Weights of a small GPT-style language model, trained from scratch on English Wikipedia: a variant of Adam for these matrices, 667M tokens.
Each number is 128 + 24 x the weight over its row's rms, rounded and kept within 0 to 255. Layers, rows and columns count from 0. Numbers have three digits each. The size before them is the row's rms in percent of the matrix's.

# layer 8 attention output (transposed), 256x256, rms 0.061, rows 49-85,177-212, columns 0-127
103:157097161118150120103143158115091128130101133111127145115094147138120101123112128098114182125151144097131140149143115132129097088132138136138120124167088094086115095124103140128131141161124134109164086118092127149121100176150147126099135154143114112160133112147106135135123109120119140160142170098130128121131113144107124159121148100155069140161092114141098164096135122096046134088104
101:138112145149145103131106103110139115094117145142134111161093141136155104138130119128130119140099131105063091133155145154143116154096117099091103145123125096149129130128101145112130159162115175097131106135109155130079132152177154128125150141118107105149113106110184155155144088120134137153133130135152109122121062135158133183125109126149140138106128112151104143100131087080165121109139
098:123126133077154128108087167153108132147123119128187142135104136109146121124108133144145121123130144183121131123120134106170113092151105109137134140156107076130140175132127111126148143139166113148152145140143127111157108150101172148160141110113149115189148108123185141105113093128111084074156152147155163106165135095183154136143151154112085097089110121146120103121121122143140115111133
099:134098117131128121136100100166091125089157144092143124143107123082118102126082127131132121142128132165084136142141100115136130111119153110079112087161133116111148152099181158139153191134163110088111112113138152126095107151123144092126089134118117125159121142125147132088122093136119117138112089131122173086163151121128102130177110133114120106117083132102117143138132182145112136104138
096:149090127136136104130139105113104148147184117097122096140161091083070095143122133141143164149126167165094157087156165136087142158145139126103123136165113100119116155152136150147129100079148133122143118121141103138123114139120142089095137115163141111135107113079111112142100137141125154103148075118154142125103105129125130145135141131129160157116093143151155137110133135149126126128107
113:166076115179125106134175130151106105129131124107075135135099183098138107120162130153138148137117111103105132137102102148108097131095126128140151150131156126108127128118133109170113096127178088141096117176147173106122130126180118140133142121164102122145107116113064131147120112137072135107097152123140157142120165131139151144119142130119136138117129155115138118129147171108127135102132
109:122132116128101139136131139105106105125102149104152131122124158137158079115141115132153182130137087144119135090154121128123137128156150103100108121104153114137132142124117077116075120093129105111120107180120147073152112153145164158141138148194121183125108107112164104120053156151144144151095125087165140134141143097111150105144193129180101121151104139117108131138136130067137149121157
100:156149116156109161143115139071127117079146147104111134129170124119101112145136124118107118110113067092135130123117149135130120119137118087122101103093128104114189139074174147133117138149122094124117107138104132130119102158155137111125134125162129143132138117165125174152143142102110120148162126111119123147148149110116130145122073096147135135128138133107163125091134164152126100133162
101:155125107100141125142112146118151130136118130117166115150124116120100106107157116099112135139118141161103160093092137087087108153158104111130075145110121135119139142139126112081075108129120150069152123101113149154153116159179149122133119139097102163151069158123158102118095134110131099126109119110150144113114130140118123099131129098144116115106133106091186145099123115098110120156105
101:123106122134141142078130141182115128126142114150103139093147113082172088107120128140080138081111141155085133102097128135111108108066145118127162130199127117111144095144147105185118152162151167119152109104138173122122129160142101154163130113138116140126148083137128117123157129128170136131091137135133194102147133140098129172171132123115167101143162114139136118138128141088157100079147
096:151157117110138147161157108093106082126099115118140140157098167161131113129122121146102132165133155158134110173132110138146139151129157144125126157142112111123088177123109108114118110158152080108132145108134163142108102133108134112105138087105164145167122147146129145089158171140128133159109094162140148106092118130126134132128144120149130110098125110112131137164176125089141092134143
110:101160152114182119099175156116120110151109101133140150134097140132134127136148141122082138158108117103153099114155155121133125095102122137100158069173107135129142138098121087118115172118111130135116141103151108104148102151124114142150089122171191106117118154110173160134127119134175153104075123154119140168126167119134153143096138128128132132149094095133130131104142113150121051133133
094:133109156141104168125117105106137134141134142078164135162122132113101143153127120135123110128116125131148103108104141133113153081147114173119123145113130139122122187142164114144096073122130151164130165113135121087161110094163171135126152150108162165136167141136091130145107122126157080144147135120138166152153140129121144081119101076131132103082141091141127087038104113127163180130157
094:102121143111150134105148128119145128145106148125183163112106137162122119127106117121138136159137073155107184131154173131131151112167104130110127114115099118142135164133137123123117161105146124109119146081150089117187124160102130120129095167128129158128150138124134129079100105143159134165116121102102104130154090125121116151131097208104060162111125109096103109125129139123113134110106
105:081138087143142158145112141107166098140153156124141101125134112134135106121121142086140130117148127140110130131129092146069126095101101123135093135112108136104089077136136159141126125115177123115113123153114092119134146126166116114126126174123109134131162130122162140101167153135128108162102129136135175063108169148126072138134120102164139122173132136110101094132111131141129085145120
100:143131133114109108125139132106152129142176105116108099142085156086110083135162114122142126110120128149116074121104141148139130165094103102118164143130164099154113150128123163151114124105132130065146114111126136154121135112108110155142124107111114141186171101134117162143084166122138109105116085163101144169118104157138116106122130152142130130101115147104137138124155099155133116099087
104:094110139087173124150109138091123083110133087120153137149118142130201117117163130098154148106103136124153126138153146126118140137137133125140142124116142186138093109143094126127089107094133139122104141115098155112105114146126130138139122106110130137103156164125126104111106127142084138103136140141110128150151153184110161052145084180153130119094118131161102186143133128099130154135111
106:107098149106131127125160132116111084096153119166143137152093133133145065133153140159087118117158138114164132149122138144134127138104151084131177121073101130135157151165113095094155104170103150113142114112081154170141123121135182129153121142111167145102151104128104110132137146140144145107126101125123147131115137135078145134114123111132128131129089075118124140119174142101112158123116
102:149173113111135136107090114105179154152131109119115104078139095105146123134127106122131142107146101111072088106121171127137127134160123114125177098147098157131129143128124127150160158117151127115114116139114163137204138171149137147148104131185092133145078134163119123119132168177138141082132086117136116137130153125128139168097147104155097136092104098113164130125090155071127129102113
101:118130132097157140125134147117116148146153092107091131117101178111096135146123151170128079135112166140157137126126124134121140109109133167133112185078131178138138132141165128132092133145149179119101091147117103143109119111145150136105103139144118133113141119157096104163124172107128139173103138145110164129141149140080140152142124101149128120146137144150108117134119169128146120119108
100:156110116111140126148141091112122164119138093138126127107140107100147090126117099117096100135126152126193117117093145123134141158112117113107097161087126183145135110149122144123124144126081138112164154128119172092112154088103145141133123116113152132178134159146136115127122105085170100175119117118157114154125128158144164176132187131139121121136098117158156133127135092137152111117166
108:136129116128094118094111091171073126133117136084107135159162151117137139137119137098155084137154116149126098139115130153099170151136102117109085106122166178113134135155128143155115140103058111126134135105129126096171154132135139112141136110131138157104084146112147121134074141105118123141117130105140160148149155111132146136109141141180111129146179156101108133161092129113106116126158
097:173125122089107128138126122101152107142145129124107150098153139162117111146167118141113150134134174134115097153159144131090124130132119071167091172132111117126147171167170105068105150158095144126135116108106150145135147125124129117152139124128109115137120094143188117138133155144110120103096128137111191104111172131162152164159184104162105119156113129112145134120129159157142144115127
108:103125130099126183126110106143136129137122158111126115181134092147100136171128154117139114118141162109148113127170102133131158105109175134090124150134110097121164160155192183143124131145144124133106097118118103134117141137154133176118143140137080083147146182163055147144149135160140144122106114138135137104109073148105146111145142124125145141078123084147129105140134104131137101153127
103:136089121137125165175126164123128102147127168144133160133098083106150088124120149102132155102107125090144121147088160115114115116137098113114134086114122092124128081134138136168108129092144137140143118110146140158094114160155094117149141160133109150158124159133086166106115110150147131120094148148140106101070118149097124134128091152115120128116137131158150141121151167180107163143165
104:114119127109111132151158103138111186102144139114131120124114155123074118124133123138147156128107132143103139120107102138122173120083143152102132093128154079131151120151118157138103127154121151133140144141145118112113142128102174118129125144130091143094147101131147115098103136083123112158138149186135162126104092130109101155156121171092128119143118168108132188133157081140163139137135
106:145136111106121130091107078158128122127165157105121138184171162151100138106113122146105125143099177120140188131099127125163150122152176137166145117142127096150144104160131106136083120131139125143108127100157145121161151116091151162095125154152132139132130153128128126113100171168153151104154101129174125122126110150110137164140127103102162083154128111124119121140142171116097105152103
100:146161162126105120105074149114122107116129111110099147071110085135134133091084095126121116133128091142122132110108163133167157159127169132157157138152160157143131064125105175173142152168136115145103132115151144130090099089133129122128145123129123155126143108140123198140120098111157139101126104103149107147111120135105104159133103181147180104128152101150120153096149173110141125083125
105:135080122155116130087123139170124164130143127095131126135177177156120112117121117118136114124110094162115118118199132144141100129121093124093095152120114100124132144109130154154106105177161118115133102216122104126134092081137146119112136124125145131147072141139118138148079117141099086134187138145127124104152152092149128112104137116098145110117110131123121082130118123125142160072124
100:154126121073127124128133142159149175115158122131130120119115148112092066146131143155129102121143131119099164152143116112141101139134123141102129180116129092146104163126101150149168151184102096145154124128104090096136119111090138116102126136108147109145135167124153134115104132139138137167137166118109152163128173104157132077149125096118143119167095086103124102104109130137128128101133
107:133133141135113136119164100118145151116140080124139114149114162133119125130162165132122127129133123125136109106098128138154098122155098176116137135128142146136080159131109117191155127111153171140139033135137150108082158118171048134140144139146104140129147077107137122123145179127076150086092100157088116166121099162115143122167127118144175083118126128102143167116121133140146095090150
104:109078134125161118113130110111128112089132137136136137132112094152093086126144154089130121099144124091132138187181113113119146124145133110131129131150119081123129159172137160135121129155169118122125123133173141158077081139161139114116154139129138126105122118112131154164096140104107121133117186088127115150155128115143137102129143142141083125127113125126140143117165140075108135097131
091:114124140083152128127107168158140109139106172134105105150157105115135126116160130170099159123112157141118163105137125106086083110094174138083154121109093135102108126087124090137116130139162109134110094102107121106145120146129129085161142114104134169122128104108118134136160137115111118170141117139123134111154135120136129105150145114113101115111124152156169082168145161112129151130136
108:145113136159189083105098123096158150116112097112097156143136122124150152141130129159090109153061091132171139120105135112125160125138143119159103105156172109136139161112133129188121139159075088147125146132143122127108128113115126098147098080134070076125130130126182072152140105145090155116134151157115159122149091121141144117143111114105134096136125126136138096117128137114152099114159
100:172125059155125107157143153138106139163129141126121149130142121112110131115168137194114164094121113123137157108158124130164089160118111107178122118135143105121111090168144149153138123136142118170132111112148158122131129128133112141129113116187134144093120070106117136094129129135068084107128130100103104139140145152136118130097141131131108155174143104136094159128147152140127099132148
101:088134118142088170110136100159133126115139139131134107123174075192123178116142108121152116145142097104151151116149127132159145127146136098137133100143123144139122098118087136146129150130161095115106106106143093116127102153123133113107105121142115150097083148150163157131151154152123138112103124159160123119115102109106098148110099085137103121096134121114116167106150167165114122150131
109:113104134136112127121120124149126088170145132123180123118139128127127103148110113169181077134112125142147136078133150068140160122171091116110145109058140136131148137111159150134136125107123130157153128106158097149164156109086105134109127122150094122143137113150111116148162108120096106119121102127147106120129106142136103108131109120107132144142170115123127103111124160157100202154123
101:100112152103146131104149118162132161152092146119135128140127083080102120135112113152139119101126151135110158109137135106123112134128146113102126133130112137107114117109146111155094108125104105093151122127114092151139124123088163149126173180130094194140131121098078136157118140102076102129122160118117156084127100114103067130104134125131095091123132133091097146154145138143066125103141
095:145155117137128134142124096108136113130107117136143154136150140122153138112150111140080136117088159146089111131123120097126142153137095140138112124131120094120087138111131150119133142133136164142152127126131126102106154129145111098171160102147089094098118155071173137169138070141130141189139137125115147147121099107138148149114106138177150134097134178152126166105132105091167079111102
093:097167148108147107130136135145102132122054100100151127107107118132157106119094173161147112119101127146166126164137108149145127092141162147118112105134121126144107142110105107102117158175114125117117125186125135121087083123144101122112145130100102176199126121089105146132076153094117096145118149149088141128162125124171139153135114166129105119113095125119118132139105113095122118090124
103:152138145117151109111165107109112131105117159092129120160121125102136127141131128158103131161134169171131113147108132128158150114092154122118092176145115119154138111106133121135154126131142142144147116098129157083156113131161126153113102114142140105150099150138063136132117119119173123132128135127152182195130137116091150135145104181109109122121095107129143065122113107137118153148150
090:117123103125079152119112135124115146147157125120123129130114152134136147123158128104181140140115101157097157126156114140105126175156113102129123142137127154132106117138112136104091148096159092196132125127138139113148141137143099109113139139107141134139132139134133093144104098167145147139171130101138107156132110124165087145138165133170091136196125140110125084132119160174136148147095
111:136079114076089130171121135166106145142169135109100096126141159136148167160142131122141151113116138087084121150110119124134122117128133128113118133122133103115130139149133079192085133097123146145123134163134161120143154143165110139137122160136145104150172131087132138141087128111149074094107119109118112105101149165107137128137152130160139135111158154116153110128157139158133159142146
092:100116158126106130081115122112086123136154117151146097150120162149117123119137102151135138131186131120110097135163113174111101111173166132132149112124112114165155143126107126153134103159077110126122123145143173136099151147146125153118137123119149118141064093106069127102102115115135143101112116088162102166154136137140110145108169110117107131105128135128090102093090094126107147111154
101:118160123174131137138149113124135121133147111121124117138121139131164125123149146144120121109093111111054126147158101116128133118083101080126084091167144134128125121105152102127121124135123108128115109089112132111095125111188107115108140154176111134160158115130165130120149130142139120127143147157129093121151068139151143111127118139127154151148130123115145103088115132130133057103147
108:128108122144100168151122148130151105121150141162122129134121122129144158106157126108155120138149104118150138152134119141103107115184130169122188112095111152132091095162140155133111105128148112126162146104162134169135097139153144134133114145058114131096159158088158127108151153114113124138089127149149128129103100130083113134149135110089114140105162110128102164134151126119147149171116
085:158099146140156138158149152159131123095142135148110108099130111115132101087130115097097065104161129171110141144131131132129084115104113127122145111091154100136113090146169067161113185162148162147130129119123133149164141139135119142113092170135144126129165108128126130163073099090139107138105131111110161100132165173121110168118144168100158104124109144104131175126136155109168094095143
101:140147143129154119095119129118131175092108112087144129095108156133110122122112132138107100126110135164131132194129118116177128114139136126126091100141109111129144131109094104094181145139139119145117137127160163087093100096102129093145107111103139124148154145155131133150145090124127126151143131147131106107140130123163117134111096123136107118119117134159110125141070153145131101124095
095:103159121106168140126149164150117094157127107096125129140138108095125125126103123124095156131103126133155159073131100153147125112113133111135092127093132095113152098116119077126107148082113126146110163113084165131092129123088125159127088160125148164128135171136086151134099118109130136103133134091106127140142136156116118101113159129138074120113093124151108176144110132104135055080161
096:151157125138081111112147113117105136160101095124130115142095157140140094125134108115133114155103125109136133083103152130136133117113154136144095162125067169114091159103153108128106120166129167151136120186131154073177098117131122123129125108147153096114139105071131151137123149112129139141109131123120128097165126165180164142122113120141135103132151096147116119070069098113103145123140
100:111155152111109141124162159134146091128144120130189092110105088138130139131151120151140136152137109140111165146144132147143119073150123103136162117156128102139134128130095134112133136098110070117138132098143117154129100176098135143097086152105146141127160098167100149121105139116092112097155147137117112114128173135115105138088111149110119148111143126122107120168110142162097122110118
099:106107160128117083135127122107157143088090146146138168105096099141094086118175116081092148139112108107122126134111129133122144120150131142138106141121093121123120136145157150114109134137150145085127116149127098167130146144126145130144124167152056115128118130117139148139156160091087082147151101159107185078145172111085113116126144190122077139129144137102141187104096106129130122159123
094:112152149130121113130082081171158117115135123127119159133174139066156127130132168171127102109150157149122120161132131147130147126064103107101145170139130131156166135123128071115101139119131156116134178116119128144144107130116140113155087125131142120131127145124145125135142148142156112149127119159096106122118142154164157109131109115102115133105119143124162090111165144111161140164131
096:126123141126112153153108118160138136112133105111121114145110114169185146139103127172144130117131210153151143140126144129145122146127167120132136114115084154121127136189148136102117126118178107098096124163150102158125091190115131141125157131134062158163167125138136160132145161099052157088113141113104171104132162153123148087132120157125088113125132139127090193140118162055129128124149
088:129190137106136097126133144143162117085118085121133159103080113127140140122132132135119102122107101104126100160148152167119127201143145103141154144123123137161126081133133152139091116148116131156115141147158151145148090140175140121134120174130115125108138099143070113128085161172112060137123143129103120131141107107146145183097101134122096147124149118124080091119109141107135146108128
102:092163149112146144092077116118097104120125109124179091135136135108185140124120119145145172127132135117162134111108117154168168104151143127151159157146114158152173130134100069131154135096097143110077147161115141122139070165127158128117101124113145151168139112098103128128151144117123167078120128116125139098141137145083157110128093094113134117089092110171158124132107132116113188170142
113:090094131117142144118086172173144142146092155110132084135125111133076143100073125128177143125141132116122151111121131145114148131137151150104102142057098120151139102137166134136132150091103152134145108110118105109177179148131136115101100149111129158138123157162122116132105165094149113189136081093139136101106144148097144131122133122127028126147132109114134157169124132147152096116093
093:194124089154136161093083154154140138125134132098127140150107180085103148077115150096124107110135136127177111118134105106133089120134186132123126139123145139131131118144117162119103116113151140173118078142107138132145135147137143122154132138116109122142119141158150083137138072139148138154165116107142109149108159115115134157113109174113090108139129118123148099195151161139130145128160
100:160129137123135115110130123136128116159142118134107126141133128125116140110106087129116144130120117144143114096067088154161129139076141106112094096154163134096150156152131079138147166087124138142125117123154174045164123134118115121107111111113155132123139130134051148125116084144150128157142105149139106127165161146149146164123115187119133131139146140124181081112098125121119099111131
113:137141117139152128157119112120146091148114132134154120081103087091129130123149148122132150088120132136108125083128176113114101160162123082164172117113143123098128134144077118125073088130141110142154121091103124147147132158144132146103139129100109115132134126126111125131122078133144104070111138145099141159130116108135117129112137129167141158137149117106112102158184115130149200098115
098:159155074136143131163126085147116156125138132124099123155147136124119149158114106138103152114145154097178131110160113114162153116121135148111148120103120107138127143131158134155138135107067114115103154130113083164102163132123129117102119133159105120163109203159129128109136122149153151130091122125143128115109117116118164102132163089114130119117121137138161135161185177112146102135101
092:134101089132129104157151138121142106132126128122118158072168069134132158108155118101160158129120125123150157127119161075111156126165100147137124123080141141114115111111118164129108080072085198140124138133115109175107157116162159116124176108121087125121157156132107103146134138099113120142114150111097120115109143161105143140125146176149140163125144102142142152164128077123157144072089
112:160110094118142112179155117152115152139163111105117130140131131144090164135150122120158132118085137120107122135108141145111148155086119087118129100126135129100117119124109118162117153161144151144138122122132110125092115107151116105129116151171126098127104163114114133149131143142114090185095118154134114146093094148136143153153165118117113151154157159107133167130135100172133122097136
109:116169102129120119085089111137122142129108154110076119108134154108104166167110121141087102163101128103088134110138130115149158121117122146144121095159141116137131131097141093115172123103140119119141126064126133095145142104154120132129117091146158129109129154185123154108130180169193171102145132091151117128103129131106163121119123095134172126112155103129137085115123151134142116166100
099:136137146125143114109105188132137131142158137168136142107138187112113120108114093079128094140167155147126133113108109143134143126077127142182134139104129126111155125147116096095122132115161141137134087111103151106127113147142120120123133145131152136158126120163080133136092128118156140120135157121158168119151164110142161145130123170107110119120084124101107112125096166072118121075128
099:141125123106122142135151144144112122123089121099134132155128133132170109076175131099134146165119137133112125098137137118174145134164147143129128159147129123125113163126124155144149113176132114099140093143091135133134133152153135139128166183091137146171116105110160129134104139136060096164115111137131165138150143123109131126155166121128106143097110163162168112123173110120153171108124
115:131122137138079180149142093164184169123124131115104092124113126105125120189151128158088093112091119124104128146117114146147131134106150111121093146097145127140137148148125125096134120142113152109127145100122139141120140162123128155114115118118118097121193100146125125098101145153133120122141148147133128158128127162107112107140089188121099161115131144131106126144136132164121120138151
103:184110114143118148157142133148121125118096073128128130131135136134135156123134152155113118127106156136097129149129115150110106149108119151106099121128141171128101149143121130182085087157137155115172126155130115104107131128147084113185147130161139112138104102076116107122105150093158070135136167140104119162119114114161131094187091166173162106151139148150121137128120130106127183149163
088:133100125122156144166132153085108116099118158160141116104163035100108134113087142081151112148134119147106110153122085112106137121136153119103066099166156106136159165104096091188123184135106088113132151122151127136112135109122130129119139133149147160131104137123118160122067106102157140138129129100113127143155164114157127149146129168109127119140128155101126116109103111108090140043134
099:099117118134161151136106142119131107093117137169144130137147094141141100150105162167114162106167158101158136157126103130151149086088156143106090098125128148145101127103136134107133126132116145152114088099115133121137115136142157079173146072104130114141124160128121179149142094120150149155160150109129089168159138141128132133155076149151142109144108108149120107119127169133102099114149
099:155136133135154116093115163086119143107118150102117165134066151119115096141101127135109132183113110111116121150144114129140158155176139121137129089137085105153113176142140111203149167133119105154124153143179110124128141163133149122144147130139078137142126116122135131131146156098133098125154126115136129147122126090149127167133106148144101131119143125125101108157148132118113099123125
093:116103098100152123112121135131165141154135148102137129131101131125114122122156131167123078098169129123112073133125172112151123138140114106155140092174127155143146101095113168141126157136094142145158078160155147144085109129139092097163138098167138107095141115113126157128119123121138114111126122115112157161128131111120143177108062157104135174148162096145079155179117081214112096107144
098:084118142090138137063152173120152112117174130146111157114144075165093137141143161103194120130136142149151127184119127097147165154157143105140122123174116141163125102098115148131143143122139102132123140138121123138140105122161179092103101131083107166087069099126166136127117126136141143060163157127102116097088151100093106131121116111119129157160157079127119142115103145154130124149132
# layer 8 attention value, 128x256, rms 0.0606, rows 50-85, columns 0-127
098:142133105166106108115138146129155128130141156109120129113117140144134148137162159149112146114113142117129136106125167100099131145092098125157132081115124119140123103131142121108105153092105173150126131175122141132112094097100073062117153134126114133129138150110142155146107131092118123106141107105117142172146118129093157160121172154159123118090147123135116148147108130138124114070115
102:132127127148115097110130153163141138146116096117138120113149139108147152115131151107121119164143105137129164140156088069153109166098110135140096179149087115138146120116101142157167127128138113158105095205122152113113119136147127156152122128155115124120159125147137137115126183054140116088123143115117125097139116105091104100112149141111130125140120133147116147136104138103140112185110
110:094157132145113110104109110158129124131099123106116108144111155138112151148151136136162154156132128156111101117101056079092075150111112125145133135118125134112135109121146107142130136110135098119096142171132166089151126121120157155113119135185125137159153141150100128105138119078143142106106135129123128105171129120092150183102155136151127168129127109123127118130093111115117132182127
095:158103143117129125141118084152100134163111124118174127131128130164125095111133143116160113160135102149117109113143164149150151146162134135131100105079156132121122143100098141113097143174131108160136083119166132155096078130103145103131151077141102128143111117147150089132142093142136127157123137136113109108090120132176145159168135191130138079153120162148179141138156142182129156079138
098:177121145104124127118108069140138141129161137114097139140156158144140149165146117124116106080138141147143053148101098163044128121190169087144161168102128119113110115114140133110122077133140141103162135127175136126132114122127141146126124150134114097145136151110152112164146110123133112133111111109105126081082135100131176138075118140120121091122122110131153093142107157119091148149134
097:117158162120096119105113169117159106136097112132164097103135164151153162105145109144122120176132072106099154096139127160104120146109164132152104172087129141157130098138125134140176130077132129120104125136102153075168148115150180180133133122150132160107153117110132128138104138144137147115108102114130124130109137119080174137130157116157130139105140112146116107095132125100121151146128
102:152112093113124103109115131098111135097106141112098108120136088129128158104119151128091147080137111124128139125135137101052142131156151115135121115141124118119142160099152165092133137113144108117094115116160131118151120120138121119099183110091109169109143150127115128129110115123130105054143104148118115124163129143161169141078145107102165141110120141126124133127108127155122103129175
092:152117128102157117160161108114095109156160108160085150113154115108146103152102128148131116143119129100096081111109157164109140121146141104106112096101148116109128128104081138154143125141123149153115135061119100125152113124130185118151129148129078100161108113155125148129125097125106124160110142115157149112109123161127134101083148187174124140095124099134103119167112138091112157126134
103:129155154151119139141118150123150131141132171147134160135150144129158143155112124154145126103149145157115112141088076128151159157121134120161147161130105138077143114172111115138108120142126090161123097168166128093154121094167149125088144106171102138172134124139156134145133105155118148187134103136136151104169133138103124097100105141113154098148101124102086117137139154116159126061127
097:118126095132128118121137145134133126129125137110097118145145168143127166126141150149127103142101143128166130147101079153160092110038084124142116084124110115120131136102141125142119156158140136157133150106181165126099158079146055091144126139095154097130138136140092132137108133106135139141130075123151106128161136097123114108097128140130141085161123155097133143171119114139147128121106
105:121144170151122128144113158098136114126151155141137133111126130144162107113148129137095094132116117127145118137130157084157134114120135167125125124175080096105104129140141095121085164118145135089057103133175133096146124124130179138141156132133107143121140148114112092104131127099154190123092129156116136134159134110164102128163122136127118166148123125158141128095096149128101115125127
096:143095136121161083132118147094124110136128133114122147151149136143143128130105142140153138145149109135152113116128127062123120118148109117112088162121175109133128161109113146111135072119139130151108155153136147074119163113111140144128135128126122094091138112115126153139133132112130126098089121145152113083169139150106139116147151107155177169130116166125131104127079130139124124204168
106:104103151094186159126133147110145135145154122162122097126134153128122141111113109143153156210107116101135128155148142152174145139125123105111125115181102147129107096112126135115143145146136120091110129132153129131129163153102125137155136155140136149152143107131109150135106131067152115110095131127114174133139125107111101112100088119127100119122134170132131133123112119161135120194122
103:140097119147158128104124091157121149105129152143087125108121131126131121149133141128133115113134141110139115097162109157085138154137134126148104115175101151127171136118109109110124108129115118166133121159101122108131162152127120090139163161153112133116116141131096143111099130095104110100132085120116119108127142060116091098109117120145109110095151119143122136145136112116138150113133
094:141147130103120142118128092129134121117149151148136064123130132114153139158138157130155150134110151139137116138118081126123111114094109129129130137105159164156177159105127134137155135173117152117098150129139128118167155168136093101112105170127109102144121109133124111133142126131118129088114135132134094143143146081133138131126126073108140141128146142150150096133099127132132125120102
098:143113131109108115141155148122138147131092102139100150110135152131105118152151126127104119128120143100149168117142122116196150125105157091110109101167118178108106138148114138149118049137152125144141102167115124130139136123092150104173104124097118110127074144113158165139141150091133142149111155111118124164093110092129123097098118112121118153148146104134103150141133127067101144155090
104:103113163127132115113130119115104117126108123135117126137138164141135114132132153142135116120146128141119137119117135117165128146099100131135098159171130178112127141160083092135119104083115185158090127154087145113117130107146145153130152131123154130109116104102092139115120148093154096114130177087132124107203114133105138117085153118136104133106123101127132118100129127064155157141134
106:132078138146143108148101192147115146125146140130113146123158123113124121134111117133157146194126126132129142112127131104162166156113154160093093153139141105158135145144157132111132112128134139075117143138131148161147146137123160106143101148170125180117110104099156126134133098099143178106095082135155139156148083123160118122118131063143143113151120117131155119084145107172108121147076
100:108143138118151113121150079111148132139102116091108174116103162121119100122153148124164136106133159140131115125103113177100106132147091116116126176192105131141151148151129143122124144136104149171092130116133109094164168129137187123135144131088127120137109133127114135133139148130133088214140112107082132091132113130126116132102128165156112138128149143114164118190137119164119132152109
101:150114124126100148118151119128105145142114124101166137151103161149120156132104151151171104097137159145134121127109111132087139075112143068166119121110164177159106095117180130141083163127117143144107155117174138167121117160100161124139144109120145106146113122158137109137123137166132156178103117095087106122160109177126126151146134152101151174125118128120133101154099132169093153104141
096:162093117162128081101128103143105122124169124122151115127122128142146156135148126145156098148141093144115158125128123130093091096115141097155145141175103121113107144147203153133120169146115146111082161102114171099118101135142136129078113120136130173123145117090099143108138168116103152099098145138142095133126119150146160172158133129127121146098137160131108140107141148133136132078124
094:123175106136121149132143128107133114148124144159181114117100140110119130112112118125137132139145141125139102115130159186188107145154111102120171098101119069112141141130121129139113120127105136147142151144169100128141067126125131093148148128103112112156113144134150163154118117142123099168111148089123153105113102105106136136154144132130141149163114131145138140105134183102117116139134
099:112129093113146156142114070140158140097120128101130117127123127133109095132144148138106124083102185147168111125097137109110151085108132125097157154106101126143153127131125151137080129176142097135113129094143132098151154154162118130106141136118115093135114111136107134121127157168133098139148117125090173153095145115125096117115122130100122104111136138096195120178117116162143123104084
098:125154124123118155121158077124118147125149149148119120096139074120137068106117150113120155164140178139117130136142151133127155093169142122124105111135157086132194118096075139114125145148121139152177117126170120144150132108129124077138140138082108137146109122152126141127096096119137124141155161108083119133102158144150089108143100138166150106123103133159184148151130134146111147087161
112:133156120112122122140156022150119116110108156112133108114134088128145142102114138133142155107103132143103071116117094129089130152171144140153145101134132122098163124094115137136133132182114153123101138058145127064158114104132121120078144122111117146123119146155101081137125107141123109123119122108123091092127124148172092124127156189167115125122148165117186136149120122149127139088172
101:128131123127154131102135110170137128146146111125139116135119156125139165128147093124128131159152126158122122143118110081127123139101141152125127164133138149166104103097138121132160147165105125082106125138176110091103151096145123180162087104159125140110166128148113164093121139130089137139097151103160136123135147150137143119138128133113141117151125112117178113132115115170170151182126
099:102122143096128119098112156130147113106139105144155163115126116123139142117132140135122112143124183151153165114128132093141155133135130130120159146179102167108143108150135163134130134112110171129087105115135097130118113123101158126155107111133089130168131107108145179138122119123133152098109179120138149147163115198115120101178105140123129144139096177126092135114118139124126120148069
104:146154107127091110124124089102131122107147094113145098103152153110147114128147131124134164118114127099085103111123122144078117148111093105165135141116122079137102102129121144110084153072158122128144148142071128185108124132095142119087130145099129116134115108133171125153129129159106100093141137155140115116157116106105150123118122157132138176119101142155114110165076109078120152130173
095:122110169142140124152131068168128116126126117115099102127120137130125117125154165155132140046130177122129136120142131107171114134107112102118111120110097144147145104134129144121102104167141090120134131130136161062123158106104114152136130167136132120091107147146097103112136104121082132136145149150116101147147083136140155139159113161127139152113124136135119146157102092145099121101117
101:151106142124077128115143115145164126121121129097121136114125158128119140123119157125095123065118104125141120145095109098110114127174131103172100135052135107145089142118175121122125099100119150090116136094162127175116140135139121145114121132180110121147142128158131109155157121141157113182082110101133113103096122158135167122108166137130161154098132116081065112125118116058107120120178
114:112142126105157113101135109105153096086131109156083145118111106126101120116154150126142121105132120156133120145173099134074081146099105133153132137138152162120115096100127117128159169104113145100144127130113123087127146147123101157112113155097130173139149134118108173173095143073123111072147150125144168140175125152110150149102143110123093142112116141114116138138151130113154157190172
092:143146144155093123105115168177111134141107099123119112114147136109148130125146166118161122128154157130131146145134117134120131109048144116155161121163096125102154102123123107101159150137160154110086144161125120172160150163179098081133094116087122125133121148129129126104133114117123172148131100159110148109140131148116132125198133150130136095121136134134167142116162123089150163079172
091:126127134143137136126119148132135133090145115123128130155101134131169145150162107142136139146159104158148141148151116130114139176082123097152090102141073095123160136155092127130109160114104123149133153188123103135125162142105132138123149132139142134117094118081133137133116130133105118133135081168138195124158131146132137162116122093130098105140107086095078107138120122116112135177126
096:109153098137112145102119122128156124124118096127081107113115111146135086146115140115087134121141134126102083127110118159186113097137152149092093168120113178099107088137144153123136092175142166134116113105112128152151066134153133121091133122106085127125140128119111157123092072126164113124120142109138048152161149154117096087116111103137135133090107103139107141111168162178146104150162
115:101138132112172165131156134142117109102151108144127140127136123137109129117132103128153138179105114124150122147142131168176110122113100148142146137169112143073169117117109119112143105171162161155135144127071121136139186136130140149137100110110148100113142083113126137119128126135147120149131173130125166157136151109120083110078114132114117091126143167141150112098173132172148111183084
107:159113095109150144137107159135145103125131155095143132123139116146108127143109121141140140193112102135114126111170159106158146099170143157091092115150116125157114151126121153144172126163129089135157130117135140144131159105158188100077119114121170140155136108115098118102130122094115153164123179114123105134101126101156112120163142124163139110142125162151172164090164153182100140157130